From a checkpoint of a small transformer trained on Wikipedia.
Size: 2 heads of 64, MLP 384 ReLU, vocabulary 2146.
Architecture: LayerNorm before each block, learned positions, biases, untied embeddings.
Training: a variant of SOAP for these matrices, 159M tokens, 2431 steps.
Each number is 500 + 25 x the weight over its row's rms, rounded and kept within 0 to 999. Layers, rows and columns count from 0. Numbers have three digits each. The size before them is the row's rms in percent of the matrix's.

# up: layer 8 MLP up, 384x96, rms 0.206, rows 268-383, columns 0-47
# down: layer 8 MLP down (transposed), 384x96, rms 0.22, rows 268-383, columns 0-47
up268 099:530499508492488470469519503502492516435522458504504499511488555515512563518485474463516480533532491508502503517520537521488496502495488507483459
down268 097:531502463520475535474478453505464479502519467471486539470451523477511478472489497538492507500490553497497492553541514515500466511535533486520543
up269 105:500502481532516492489524546524448449490537490542486523477520497518514514446512538502510508505471474532516474501453505533516514494543514470509504
down269 109:482516473499487534512488507538485509514492470542517475507484520522482521541510505515503490509553470494468478497464462501466528465515507502493422
up270 097:542515478501507492484479544469511517520506511529500478556479474508524497525490451524467466524480512525438503528487496488499567545497490503507502
down270 100:468530485468526515492508461514474496462498523456529508509479527526537487481462480502481497496506499512510508543445528446498501489528529502500547
up271 093:520529514501501513480530494486466476515491509528483509488520489520503516518509466467515495463523487499499484525543551528499512451489508511525498
down271 094:480502498522476517480483504488483444467525475481486506496439487523466488412492534472477483472501484507515466511463518512505503505491495447480495
up272 091:500514532483485494537479532569447513462488541520502477463487537489490548503456492489560530489502508520470513487480504490505483495499487530553481
down272 104:489585506505468538476508524455517502460486509478493455516475472497441488488533505529507496461506497522499524489521473525481490497502518503464502
up273 101:511526491481515533507482502498495484496515554506539493526493505481459495470483499460499492501479497559477563505508507539548520469492498492530491
down273 101:499550504478504513520510493484462495533465514479498471518481534477513466480547535518510489519503520499559505503493480464468461527521479500483443
up274 102:576517508487495465497493518529502557451500527502551523506479510510518523527515514492493555492486494505518475507510482509532477518498504515538510
down274 107:525498521507475490546498523503490503537491483525492528530537508470507480431477483499481523500434526452539532512531492520517502505512535502490500
up275 110:515503497491493526491501520503537477503496530504516512518511516510524497481477496488515484428514496452539491481529520466486443520523526512507509
down275 115:468512536498487509521515497537512483492535494478452473507565513525437544466486518488537474510515484505496492466539503487487512514553505489517527
up276 091:526489467516516522489516462480480489489489489537562488525496527510505514467504476507499560504529546512539477508499491504488523483534515546484480
down276 081:512525494510504498510475487541484515476503491457450514482529527472532498528494473518484433494478519459501478537524514500494488468435496523508479
up277 086:487525488530451510491485530488473514505518469501517558515523487474559522504494461504485491482443528513504526485512506500475517510506489499471468
down277 088:546504485531489507506506480508441528500479485504497514507459507507477441512476507481526501511465471500492515523519530528503507441510511507502510
up278 093:510503502485494475529505501511463508478505521488489485501537471521519524490464469478477518516500476480498500465543483508486491508453489454563492
down278 102:496497471513495520492498494491556511476495526482534505509457507503479497528497503506485473489514453526535447515481509509515552486525497523504477
up279 087:487460502507476473510472523483524528513478488543526532498487492483504487522520479486466460481455464498497471489487513489531516533461526515477517
down279 077:465511516508504506495498528489479473478479474487476496491484509544479548490542517463489524512511522478509496468455475539487443481539501460475517
up280 087:509479462543520504519483520503493547481550489467501490509499497504507546538513526475508516451511522537503504514521493549522501496509481518520488
down280 102:520543492493491466517503484523510499498475472513546523521542500524475449542479468518506505521490520481491519491501512482429499510491516513470549
up281 110:475498504524517487521537461543477528488478512549561473522454541543488495518509513501508495501518494506504486519499529494503457453500483483469490
down281 123:457520530514534545492497485542539480484487511497533508463499553517540480471524485461497470518506509472473494464433513512494510498494518487442494
up282 097:513514539496477465511514482553496483460494483506482535502487492514526510513497518537513447506547558484476519554489552551531529531484501520509522
down282 086:532488498538539522486463520510487455508499504462473493512471473520512505516497507485496480548461501541511460523485480501507485483502515496471529
up283 097:523447528471540504488535502486451510520515492517551489515535524520524503499529469437531543489487478519489467489503518492541515479517492477536463
down283 110:496480523461531482502480549498514494511498490495500490480473443522496488498494519455536504455486506497498518492513453518520490527493474528508507
up284 101:516513504546520535541514493482475531478538513489495514524550519501477515457463508548527491494456507483497526508492501569534513503510511520516511
down284 101:531549512528478491493485505497482515489526529507455515476501504536467536476491513538486519500491524475470535510476553509489480464461505496472499
up285 108:531493491461526457483547506504516484522488470489415490479487522516512513518492505489490503504496473501535506515503512528475505504473455465542517
down285 101:475489479465458513541510526491459503520514529500492492483488517507505487511512539506532557511464519519500516511474465423480484490465540475490518
up286 108:500481527523533504499461481517457481509532503508478501479529491467511510509531519470456470525486510532482485526491498492556487496510460514515469
down286 123:476520492543540480528460523521503513463506533537541506496531482514462440508494485506485511484503505484505510472467489473529457476532496503490521
up287 092:500477521463466477534530489484492527495508465488499465572554497490491511496462447469473511475549525522483498522462505490472479474494509534475502
down287 097:490496500536500467497568512534517519524481541499560513504503495495518471536560519505516474521525527522519526508477450469507496539484465533483478
up288 096:452476498503526509447491520476500489481474507463523536509507541491506512466499473491542450503525489534483469471499494474450469487506507502511513
down288 075:514489493537443534493545537476498490505479496476541459515515494525475501557507503489477544492505548506470535494493490490479463523519502505485516
up289 101:520512530450496483541501504492471452508522504537476481508491452495506505482540489511491497480525505510533475506466495500488528516463493467497512
down289 109:544519490561466497505529453512508530517496569529492545516508463498483507466524516491513532517484501498461536481532461533492509514499476488539491
up290 103:524467470506501500514493477506472493544492530499516520496520513544519508513543524547514538491482491473468503508468516512492546524488475526536485
down290 105:474558531516468471510515472482482490536490474545537533498484451465520510534498519506456479527499523497486488526565474516494483513522534464499472
up291 098:539502515518526490482475519462503501491527420535491511478527503526510503514503523518505492474532573485484468465515470492538488498526443487501498
down291 099:511506500515532437463497522455489504483499500496520478504519519559462533493535500505516531498502527531442481534548483492472481479493502486485487
up292 094:534452522492464505521497512516519485528442471528488488538514517496454516446512498489487491509488465504512471505481487503547526478453456526509471
down292 096:523471528460422507511482501552473526497520509480438469498540526507492482506519486498483506522508493515504485458502473493472538493514560496500505
up293 108:515478465464477478466502483530500515487436492494489497465508517519501505520527539506440519462481502519517511553529490521499533528566472472527487
down293 120:473515502546532513504531466511502518464472478489506481498530493470527530527501521494471511515496519527496473478487495521504571526526510474485502
up294 108:505505494521492531476467510508517520466445517419522511495531505449504517488517468471492464486501531506477481473508496550488511517450516500532488
down294 099:472534492501506471526545494481506522466540530480545505467514501494527476483494512507469558450531520524511526489483467524479507488503502523517532
up295 097:518529485556518519512512537479471495521453487493466497492519469529520509498463486480467465459525506488492475531496516521534457533471478474479475
down295 096:441494517498483510529527494488506536489521531500492476500458481447480454536525500509483526539502510515482519500502516478512465472533510456503527
up296 104:527477465476492468548501534480469530503522500477529475484510492474483507523507540461530476479479466465526514480485510491491503509467483456558514
down296 114:520466508493490499521490527496456484559536488533498494532510511566498505464490477504495473517504512491520551495519477471489480517508553492499531
up297 098:524446494523490471534474497508474473463479507502524518501479491495448490451508458487520473461484485528524517524483552516533517533512485504534503
down297 105:494503537491511505486522504533483469484536520523491446518530511522527431483499480559492503504475499531465496469520525545511519465502480533498510
up298 107:441488509493476515532494485523526489519541528473530554544481510527515515521485488529476513519505513503485492525518509536532558513505497513517477
down298 097:490479503496477508498478524528521530477468513485470521472491503477500542515501507486508507479466533464474497509480529532500533494456505445495523
up299 093:534457514540512486503536503569480453505495496478540471509498504488528488515516534526486513498536533483505488530507533458496504507507513539517481
down299 089:486499509510512524475501510495515515517519517493485498471507537470468419504534472508496516505487507564572486556487508472525530476525508538506471
up300 093:510470496468504534492488495504517529441482518467497456486514469569484505507501495543507508544514477506485484505468504507500495506471556516546524
down300 096:469503458546512494482485480474506521479498467457501511549511510461491494533457527493516520482492491503485485479543515443455579517497508527527489
up301 113:506523513519504504510511502541509506509501457493512561528529523463487515497463484514455489497501526487469516515564557488496483549512533509506504
down301 102:532540506498443441473494491446492474496519479459498514511477506539498496505466506477479466484474497520464506474508472470487486492442506540526503
up302 090:486479499492513516469494513512503475480488473460465480552513476485502478495477464566510452453474501537485469468511491492507494493487493496489460
down302 079:486521509456486500513523500494464465493514468515561472494561514523463492465501510498492541514489507555498477477480452487490491494490509540508487
up303 093:484464482546504497519485483488500519498481510499567492513452528528469500495472522526495501468474494517461486502512472509511526527509533487479473
down303 100:474520481503506478493471496500492484496480518476452493472493502502567549453449501467540514499511510516487511515505514508484465461524512522478564
up304 088:495507498508513465497507479507515507469471449569503492537463522522535546442497537443512487489482498479488497507487512475480529466498522480513490
down304 101:492518550534507537454506483512511494510502524494501486468464523523506486525515515550481506511559520470478494472479513498410536504484491472475488
up305 101:513536468507477457497503509455484493517515453509494523519502549515509525497501448491485466500524508521531472503494528537474528488484474489544510
down305 107:465533482486522493555492506495501492526486512481511507476539527450486518523505513491513557516469537475522472512522478516503508528478515522531493
up306 112:515471517504473490513538510469515516503504517547500522471506504514496533501546521503500529518474480499514478495481540463542475477465549516535471
down306 107:501520509493472549464491513470509497523497495469492442472510526486486536511516526438462467526483509520517513490569492522525527530491496506515523
up307 104:492474483451493503482515538466511529492487527490507505505465502510457514527545523472507479463487475517529498519531489498484526509495479506572493
down307 100:479480508458521520478487526529511429513523474495514501527513518509481470478517534504522536499476511473495509495499478481474454510500544488494505
up308 094:484491514558491530536521500486512543519514471473520493480508469477487503563483550480489455500462477504500491494525516503512529491505511455515489
down308 100:489535520486487508497531517461534462495493492471480536497505517500477540537503493510504514490496530511532506489496478484520525498513500411494495
up309 104:490502492518473503466532482483495517512536467480506524498470506493524549476523479519479517499500546577510487487483485518487510498519474446538494
down309 099:518467508478477490466531445468527518495506511500504494531510486525515471497488472483429489485466515532510457491493491514480544517499528500488539
up310 107:523492478467524501512453526492506526491508520522552507568482489465532469465498522521504466513459496544480495475502499543515511500545528493505471
down310 113:463473513546537478484498530506488500488542499527509466478490467457505459491531486464517523519530530507533518462473499533479482461502530495531513
up311 100:518541508510514507476485523482478523525495499505551490495498517473506510488507510497510538520513528512471510533552538525521492484537542478524519
down311 090:504483501486501474516427513526501474502496483532503504505536469534545512478479509506442492511532490491518474488479502490478509499496487438496431
up312 101:495496482488508497506541517490486492478507534508472500528493507499517508396486545501475511535515536526503463506468516468547477462502507505543496
down312 100:500488447555475522470490506525454485503490495470499476467528494516522509493484510498519546499500493491544476512513515513467488503524469471517540
up313 095:499486460490505520520475492438543515513527513492499501522530549522510507446462509516499503541502496474501508479541501472471512448495527448490498
down313 082:469480535522502529456503527502501510470472495482513505481505501499446537505517504465520534506503475548445551493515524480514484488493482510507456
up314 094:532492493507490471499482541527494494469496422531554491487522485470483534479526499518500531542481505496491506477548457474504539465528496500546474
down314 077:504518548467492481497487475455500545538536565506498541504485511528510536526461515508512470481491494480508529510473538489510446498520533497481493
up315 096:509542499445479532502506467567539537500520467454500487471484500477486529488532464513498495527492517506481501493480487491441463536562484486466496
down315 086:516517490544448440518498549462509485453503482501494515492505542476548510497508514504521510464526481510491461489467514509493477503488469526495495
up316 093:505490526448541529470531529506519504514506514488526497498483553525464484498482504524541491458545483504527491456515504522475502519426494497507525
down316 081:505513512463523518525482519515563489522535529518488463504490498483493529502481474482491503448486564509513479480531510442519483507537528456487455
up317 110:507494530492525493512534517533553541501526505489524498524500516474521514478524573501495521464574484546498531507461515505496473525476515487533500
down317 103:477494501501530488527529480483500490480516439496472477484525469480514500492499529445532474557480484499521494511538526511477567496527496472519501
up318 100:526485458518512439466453477516514497481498503492565506495489544537552488499495518467482530510465507479482490485479458506525517507500484525496508
down318 102:522480517551485544523499515509489546599482512505482520527527514485508452511519492472497495533488518495464507520507501507497463495516476512491514
up319 107:518410473486462544482508476499504498515438521510542526493479452524521529485474513461498476486484476511499511512519558471502493491504493554468482
down319 109:484514486535493498527487502512505507494470473481472492487523530520467530466532508525492501559489498481492516488468482482502485520503473462508556
up320 101:534488485500496502503488466536454503534500445516488503485509503478516469483461497468519503531463482485488488492547491489509494510500530521491488
down320 084:456510515462468470504507494460521490473502509482455515494492531500506565524538468494461458480537508508479520483469492524490493492506476457534536
up321 094:519518555534494525503500496504531514516465486518515537485503509472492495466500499525475493510502531491491496536519557550549493495505530493526478
down321 108:528483494489522516489472503468501510535490511536537492484533503483479481499481508504495451498500489493500503540519480547549519468515529487527500
up322 114:526480512485468482458514507504488502495509493462483539503481503483508525489513542540487540476511510535538506557488553510530529455473455506512500
down322 103:499458491462483516499481535518529509480506465526476457503497540491479503459504548516504516460497472537540492532498499516492518493516519498474492
up323 100:520452489528501430514522479538518531546498525493522505490465543530516501480516535479520508487441492476458466515450477519526464492479466499542491
down323 111:525442499477500505503487512484488533501452489546484500503510511499493540500461490478512491527535519492485488475545523516532474463484498473490503
up324 109:480522493529497499433516568526498532524477508500498512506489483481535500481523468511474488468479501518509499479519562506538471490461522511493468
down324 105:501480497533508448423511498473450503493482510495504500479526508536471502479538527520456472490550532509486521499462452537501511510533476493505491
up325 088:484506505512504495491500493525481538529482502511512515505502501494525525550485503536543517521531500510520518430553546504506542496510524525495481
down325 073:544493479479533482543488504494498503518462535486494511487495514549520553503505476495456443485483509492501489486453490488502524476502506525499498
up326 097:530497502485523522470538550488504471487545471474471509477549486532520522519514519506479486498542496494455514465490514528514487496502500482533482
down326 106:505489502485490480501562519499497492459485523451492509522480541504504509466494526487534560515476479529489511516471513506500498464458461501475539
up327 095:480496513522492504477500484514511479521507485438468468528504506504524531531506552553495486455543463535506511513497479506506499510501528509523525
down327 085:479481548469549508515513503507511495488491539458483514516494500526512551479477531486517508481461486514477539494513528509597521533480524490477488
up328 101:512489497448474531532462497463464478497489482492465486466529499492493483500512488467505512485469506526490487496478512474525492530495535536548462
down328 106:445489519519493454510521485503472528510494551538482488482493515495505479547485500512552482511501466479457507490505486484431505496484508491529501
up329 107:515482495465489499519500524535500512473477453499530513506520482490465500541488532532503520480541497481485515481495522453489487508519541462525519
down329 103:486490482511508512508504503477525477468526503507556539517531485522474469513515505520474513483514549439475521498483547455487467489512486501521504
up330 096:491489523505513470504532459521512509548483537459498479511513508466473509498511521478515539513546514502505480473498508544513472516471516498496530
down330 093:501489483472469528479446525482505473501511494451495529461504518485557492480470470497494481481452494502503473504495464445526486459516503555492481
up331 123:513517505467550499521525483504499497497466497503462542512528573533504503501523543503507414490476492478504484531522509481526484499503494499533498
down331 118:509505518463468490488496492468512488454559551488532521510484481470546429498515528520487510466528504510545471496546515489525547503511523516503525
up332 094:485520492511463493503501503476470515497530494519531509497529479481466503493469528507543523443502475490498492483501488487514503515439528443470517
down332 096:536454467564516525521465464492509492512505557488517515511547471500511509551521495442476502492506469507487484482516498453525524513513465472482537
up333 093:531509496504514538486512559497498525521507455520508470487537546508492485539482495469503505469573498471462483489471478504501512480516507494514473
down333 095:493507489502465477536498478498486484498478538491444501497473495496444514454478497473514466495467514518550511502441509540494487500475509498474504
up334 101:513497490500533470499533509481467471537446439510508485520527503450503521492495514499458502475478487478505492555555488474530484466547510504479480
down334 101:485518509495504455539514489489527487530513475504543506499487506502512477504521500499539480504494553466541453476487478511497503512498476486473435
up335 091:484507485469467518482493487452495527530518515489497488530511497521502531478508524512458487520525480518505527476531476519496484517453515492489469
down335 095:491465502513502490524487488517495498442507529520542543481512546486520499500487509490485509463479489524491520522486459528485507537523505533478516
up336 099:524503429490489515511475497495506494559548540503512488492510524521517549500518531438495520470487493533520535497498528513516445487508507518480499
down336 112:531500489479432568516516502461483533502502507469527490564508511468529537511523520499521523470534486484517464495486511505521481481515514496486521
up337 092:480535513512489456481496522554520512527516487506482524461515438499505458529506506459525461489507477518452482520513488503512467474534517530457509
down337 077:559471473464547473521493462434543493513510519510509506511484547486499531491479489526495491505509518503501518527459496514519507515462520478495466
up338 103:547495528509552539527485506538480510507473493500519519541479497499499519530476478508490510484531503493482469533513478514502482558456520480471500
down338 108:519456477495508497523514540493483484463524515475495475517497520513487509522513514557494560522491461510465497506542464508463485471489482461499498
up339 109:527509479495510492529480494505460517530483510515520495525472501483523496541560497519484509472517500483497506543543485477496487497486475500473516
down339 106:462509508501481515515509503497500474478522457465470541435477546502498535506539505514460493471490487492443483455556511510501537516487448509520522
up340 108:499513484520468503495528527486495522502507495463522492495458515460496520491463473549473485501487493503489554509557508501535476481483547472467479
down340 117:558487489514504473492502499475487510447490531507508479538505501488498468527493494517512526479477520488486497460516511509451534506549504529492509
up341 099:475463501461476497496510530493446500527509449502538460498505478513503520463498467495482474422496462485499519519509503507479501479491489502520467
down341 104:526543512507498520540493454513539510528501474446449556518448472481505529501487505494502524511512497467519504522461519481499510476527515495485519
up342 098:542475536486511539484507492526476526528456505504493497490495501498518488524554506521498475528518521470513486519503522504543476528464453537503471
down342 098:521523514512502469517494513517512459487551496519505481485498503523514539505486538494515475457470517516493466495525479509489483450496537492510513
up343 085:463466496473497509530457509528526529481497489521477471512541534517484497497451476543470510505520495466487496541488500510493494460482492511448409
down343 091:481507493483531539492523490506495537519490478505530471503462448511507514451516495520483441491492518487455495534474477456490475502498486462480490
up344 095:508529490532555528515522515474462482474530505491488492503494478474489528524483515544499522479500499510492444494522494474546521463487493482509523
down344 099:505464504490479522529471484497510500495523505528472490480503460492532468456517485480514501480461564493508512513517500531478506540542503484494545
up345 088:514491468464524514509505528472498536522484469538524488521526465499475535491517551496496489464499480497486521534512523472476516480463537495500516
down345 101:448547455504515506521508493491480529474526495539509513534493510506478494502484479502531509521487529453487471505493538520484507499469530497505450
up346 088:538467483486499528525476486516489502503500489534488519500465498447521472487510493523519499490531530478504488506494513511522498563489505505512470
down346 095:476457514498492507530478495516463495579539534498493537477517496467466420509529480482489480530505506473525514526487459456470489464500526497563492
up347 103:495497440537505538508517506480463472514490519507510500532518517475479514493522517486487506518509479540539513535490478499526523489517478485502492
down347 096:490551472506514497475496550496489543489479472470485496492498461494518446475532525474490470515485516501506513442467481488521518490494538491514545
up348 105:514494545474486477516511527489513558480500474482498534499504549495532536542492485495496502490542511505449503518551537508511503541465521490516516
down348 108:478506513550469482497481493477504502497552501461513533502490482486529495562498524472518505477505499499542503479469486483513471476510467486484521
up349 100:478489509472494522509513486534510520429503502525517528511518493562488534517510545509495497491512510492511515459493486519554508503548518457477499
down349 094:533481426470547469532495497507527484536506511531535508485511493504489511510502526486498522490472465516508520528483464506481497491502512507487516
up350 091:502494453472510495540507547509508513527472520515517466468495512511508520481528528531505481478513475449511556457487529518509498459488449525502488
down350 092:490493489499503516523514449536458508486527534491485460512504543508509533466476498458506500455483495470512493515488516454500483476518509483441476
up351 089:513517524534487465432550515529486467490506473492524468491538522521554513486502494499557521504496504512538502496499482517471461475544457518522495
down351 079:520551500509526489563476490520496488504523519504481504524496529489483508485494525485479485446464498544522518518476509436484455507497516503478508
up352 106:521489495476511514503533485513473468531481501466495481502500488461531490500458509513512493528499521472498455485483583524476495507473513468493524
down352 104:463444519490551512529516526479514455457538436558498505515513530488490478480523463459488515502482476515514481537484479526549533500505482483541512
up353 083:513454544476504499428521487527485506518529467514498499557469466540521524552496514510523508499483441511475472514499497514485470534489461498520512
down353 078:487518480492474498426470502522458479499491519511520504574505485487448519477515512484491490527498455488463483496473495502503493497488511540510556
up354 096:517492459515495497548461506498514507499511509490477507541505531492430511470501542501504448487514502515490492565534503490521462514502526536527488
down354 084:528489510501515521517458479515491514496457510485512510490460485504553522497450528478494493491489510513507483519458513475505478485505485468477494
up355 099:524502473496550484498528507518503524491460466479547527526486502464486509501530430528472471471548493499475488543505481496495509508510466523503464
down355 102:515468452484469475483499527475488507502501548491501479516507523508554528492513481498445481500452519491524520502472498466478548519493502516518506
up356 086:530481493498533537518491486506463481474488496480532517508536518495488527482506518517545504516470495506503484461526482502512535507534545480512527
down356 087:505507520504480476525504527498471517515481479483513493507517491518518504496493555465506528493521495484503541528467502499481462485447537491470515
up357 102:501482522479530556508488503495530475481508531493489517511497501535528518526475475514506509494486498503473514489478556539497492498549522517503524
down357 096:520509499541547500438524502487447501485494490491484490492500501487459497521479465543477505500471490488489525513475476502544515501466542473503495
up358 112:503514476503439458489486495489510529499464540476544465526495539505532527520488509558504543512509505518487487479560544481551507521462524515488526
down358 101:475497496457536462525517492458502497506517514509494522483480455529509525502511481468463522476529477484489478486488491486471498476498507500501495
up359 101:510525499505469530501502537505464490503544482531513544513554441557511484505477477491503550511494497506504473482476511518521502523497537502498486
down359 108:509464449527486512495491432488540469523506482543447490494493511484530553464481514489541437510492524497511508498565502489512531470523541487485499
up360 101:493484458491485509532518497490487485508493535518476483528491486515471509507466541490519446477497486536515497482535468499476465510534495529547509
down360 103:528476525521451480470525513468493521501505467561489502512475505502537509476498471507486451505507477490541538493478491541495515466488533464479522
up361 102:473474476523521437473497499459496498519482505520483525498489476505543508537540491506477476449506464483455497500518470506500467529453522520543470
down361 106:508541516479499472464516526490458539485475502480538488520490529526485445469502534513524466497514512499504494453461502502478513473476569518458495
up362 103:491492482465466541505507513508492489477482497552506484485508470488550487480476506484547513462433492500526469505470508500498483510520500464523484
down362 103:505543497519481518499504520478482518556500519498534481491475530505486457515532443512449518485503524498468505519481463467465452530434501553527497
up363 100:501448470458476545475499536517498524479515495440505505504512493487512514486476525533523497497483492464463497506492489477456525505532532503542511
down363 099:549522541533469518452513528506492554513505523501538516534465473515445483488551456541513510496479487524495517486509498497474485485518532541518558
up364 103:507490493509487519482521517507510490485497504484485547524468470521552516458463529501466486478478502522476481507486491464513485466498528529524523
down364 101:468444521462504480501518498493488455507500536498499509502517483459534508502517486482501432545475482517495496518494517512497539541545514521511495
up365 097:500494530509510510468518501496549557474490528477527528482522494508512507539517504513505508471490526506488509481502495476531524494501473477463478
down365 108:508491501489514510516451529482503571486488500471512496518526506528463521483503486499497488507531468454490539516423529470487487475528511510493478
up366 095:543495461479506527476509452517489489424495508503520443493542484486498517466492509469473496507509530536515520494496473521547522525509459566495481
down366 101:568515507496507531497502493488456483545480495515497513531491510466491473506500527544510468443493549477534496533497551462502502492496501469487459
up367 107:514489520492470499523516510467512516473460497495474535506522511497519546489480527518455481522545532522471511543560485453521512528491454489488468
down367 119:516530533505504504470514501489492489559511516516516482494457545465457492504488502503479457480531529538538518455489537474474498492449522506495518
up368 131:523514559484510519542504500526493503517530523530539533498527513491502499528498529518532531532530527501544543499529515502512520505527507503510516
down368 114:506489462514494480483502502541473518492498468471495498522526474503496453463502444529484478508533487505461478484516518504520483516492480504517464
up369 091:507494468522498511530544506533470550516512510463544485506474503514508529520501531482500515484472477518496468506500539496521493485547556504520511
down369 109:530530503501528482505460470517520488487516538506509497500502502475496486474522490478535501481535498481494481496475502487440515471494476491504494
up370 095:486478481493479523521465504477479525532521529545501501495528527459461497468508498495524486498488498508499504501475492469557536465453513510511509
down370 088:530520503486458468488482466538487500542493545461501458482520502519503530493472463479520491498425469490546462543491514480498479481467488529492499
up371 096:524504524524473504507481479526519561462508500523540561484458501498525489510495461490503522489501504518459533537474499474482518500536492552520452
down371 103:508476510512474477491514525539489453509499460526548519511526471554489524562465509495429499485474498503521521488521481513567502511503510506495456
up372 096:527458504558518532494512498512502453501500530481502472508516482472468524519492483489468503489536499500520463573568516468503478495489433499496512
down372 115:523494470502474494492498479530458519480528487535459479481496476521497486518495466574528514496515509497521525484542511526491506452504554505529511
up373 102:487535483505481490483496533505474501511517463516482460518510475503501509472504522520512487546477496530533490508476575560508467502463488522515484
down373 104:492512491466461449532483529481468503497467524462507469503512503468497514494451468464504485502492461489519527483492510490472492497480504494488516
up374 089:485475491487508504546519502453476512485463519500471509530552526500536541459488475454486457492449495537526494471521502514510495498538477503502482
down374 097:517484469514499522490478457585526493516484520465476492545488504492531494525503492464521525525526479512507499513507491494466523516529521515480530
up375 107:518511537529471536516499503484515510497524499476520528485536508521502479477513506480464513499464515556517508530487537443495493472511450458499493
down375 105:514472532501492510490561486440522526502496531527520513490450455512513521523481499497519450496449498526476472500518479503486487489506538520524572
up376 100:526476481486521467507494522516515487512462530517483479536472495547549489491432496497494492493492467493441535481510528488528491453475539531498520
down376 117:525459520493531528438465490492517531528492495498489522488484536530549440537446474477482516522529515533491539509516507474496475509528512545510493
up377 099:488495505509511491509505441506494516505452514472552486527495540467496517513535582512478470493519484494470489529525462525513523492510485492515472
down377 095:494470485525520505495508508519484538468506517466531494560488506458506482468505543458495488527475492538529468476488441513478505504570490526514511
up378 090:539509517489597549513490489474515523478469490474471432528514500507484519464476522520508513486498498499479481491498487460527469537505496518513498
down378 075:453471508514510458500534503497471511537518488498539520515521488503499553533530477506527496461505540464484485470468490516487502477479522467476459
up379 094:519491497508509475520499516500407503510507515486478479517463494470489528516493513519487483479546436524484514503499528466508466535525506517511504
down379 103:509507516509499527426490457518532525581521468504558512516505496519538431517516464508476518521488525475489533512501518516471524492495486526507492
up380 112:539470480533556469487494474509522515511546498492513485514478546458503542485564530490515513500542548498523517485476579512491495454493491475513509
down380 115:509499511516540532530513508561517501523513476510501543490526510530489506552501521455531508542510513547486556519501501503538516500456516505539485
up381 097:468508486497535516513484489524486480525532497498505487495498511509535528549479505537486501504501517483498512513522498510490514473518529439506482
down381 104:462474483509498539461523519514489479530446465509481483503477503460537467506549468477467519493468509484470543530497512502541507477481496510460480
up382 101:453525475467542493532517467508509502456500529556517517521500478529483530511481486501518501479457506500517488541481504499522491486519555512521465
down382 101:499470515496483472515464464481414487512484482486505505518492533538474476516492525524463513538517473574510490452501489520534487494496486494556539
up383 092:464549516531502442524520503543475499524525517510458555465514483505495526499507515470490505488478493537502502486503491508496513483504512496495510
down383 091:486497475440519544533509502499489500502466506536513483474496514487513515498450521507502441478500490549522451518496516511477508465517507490495449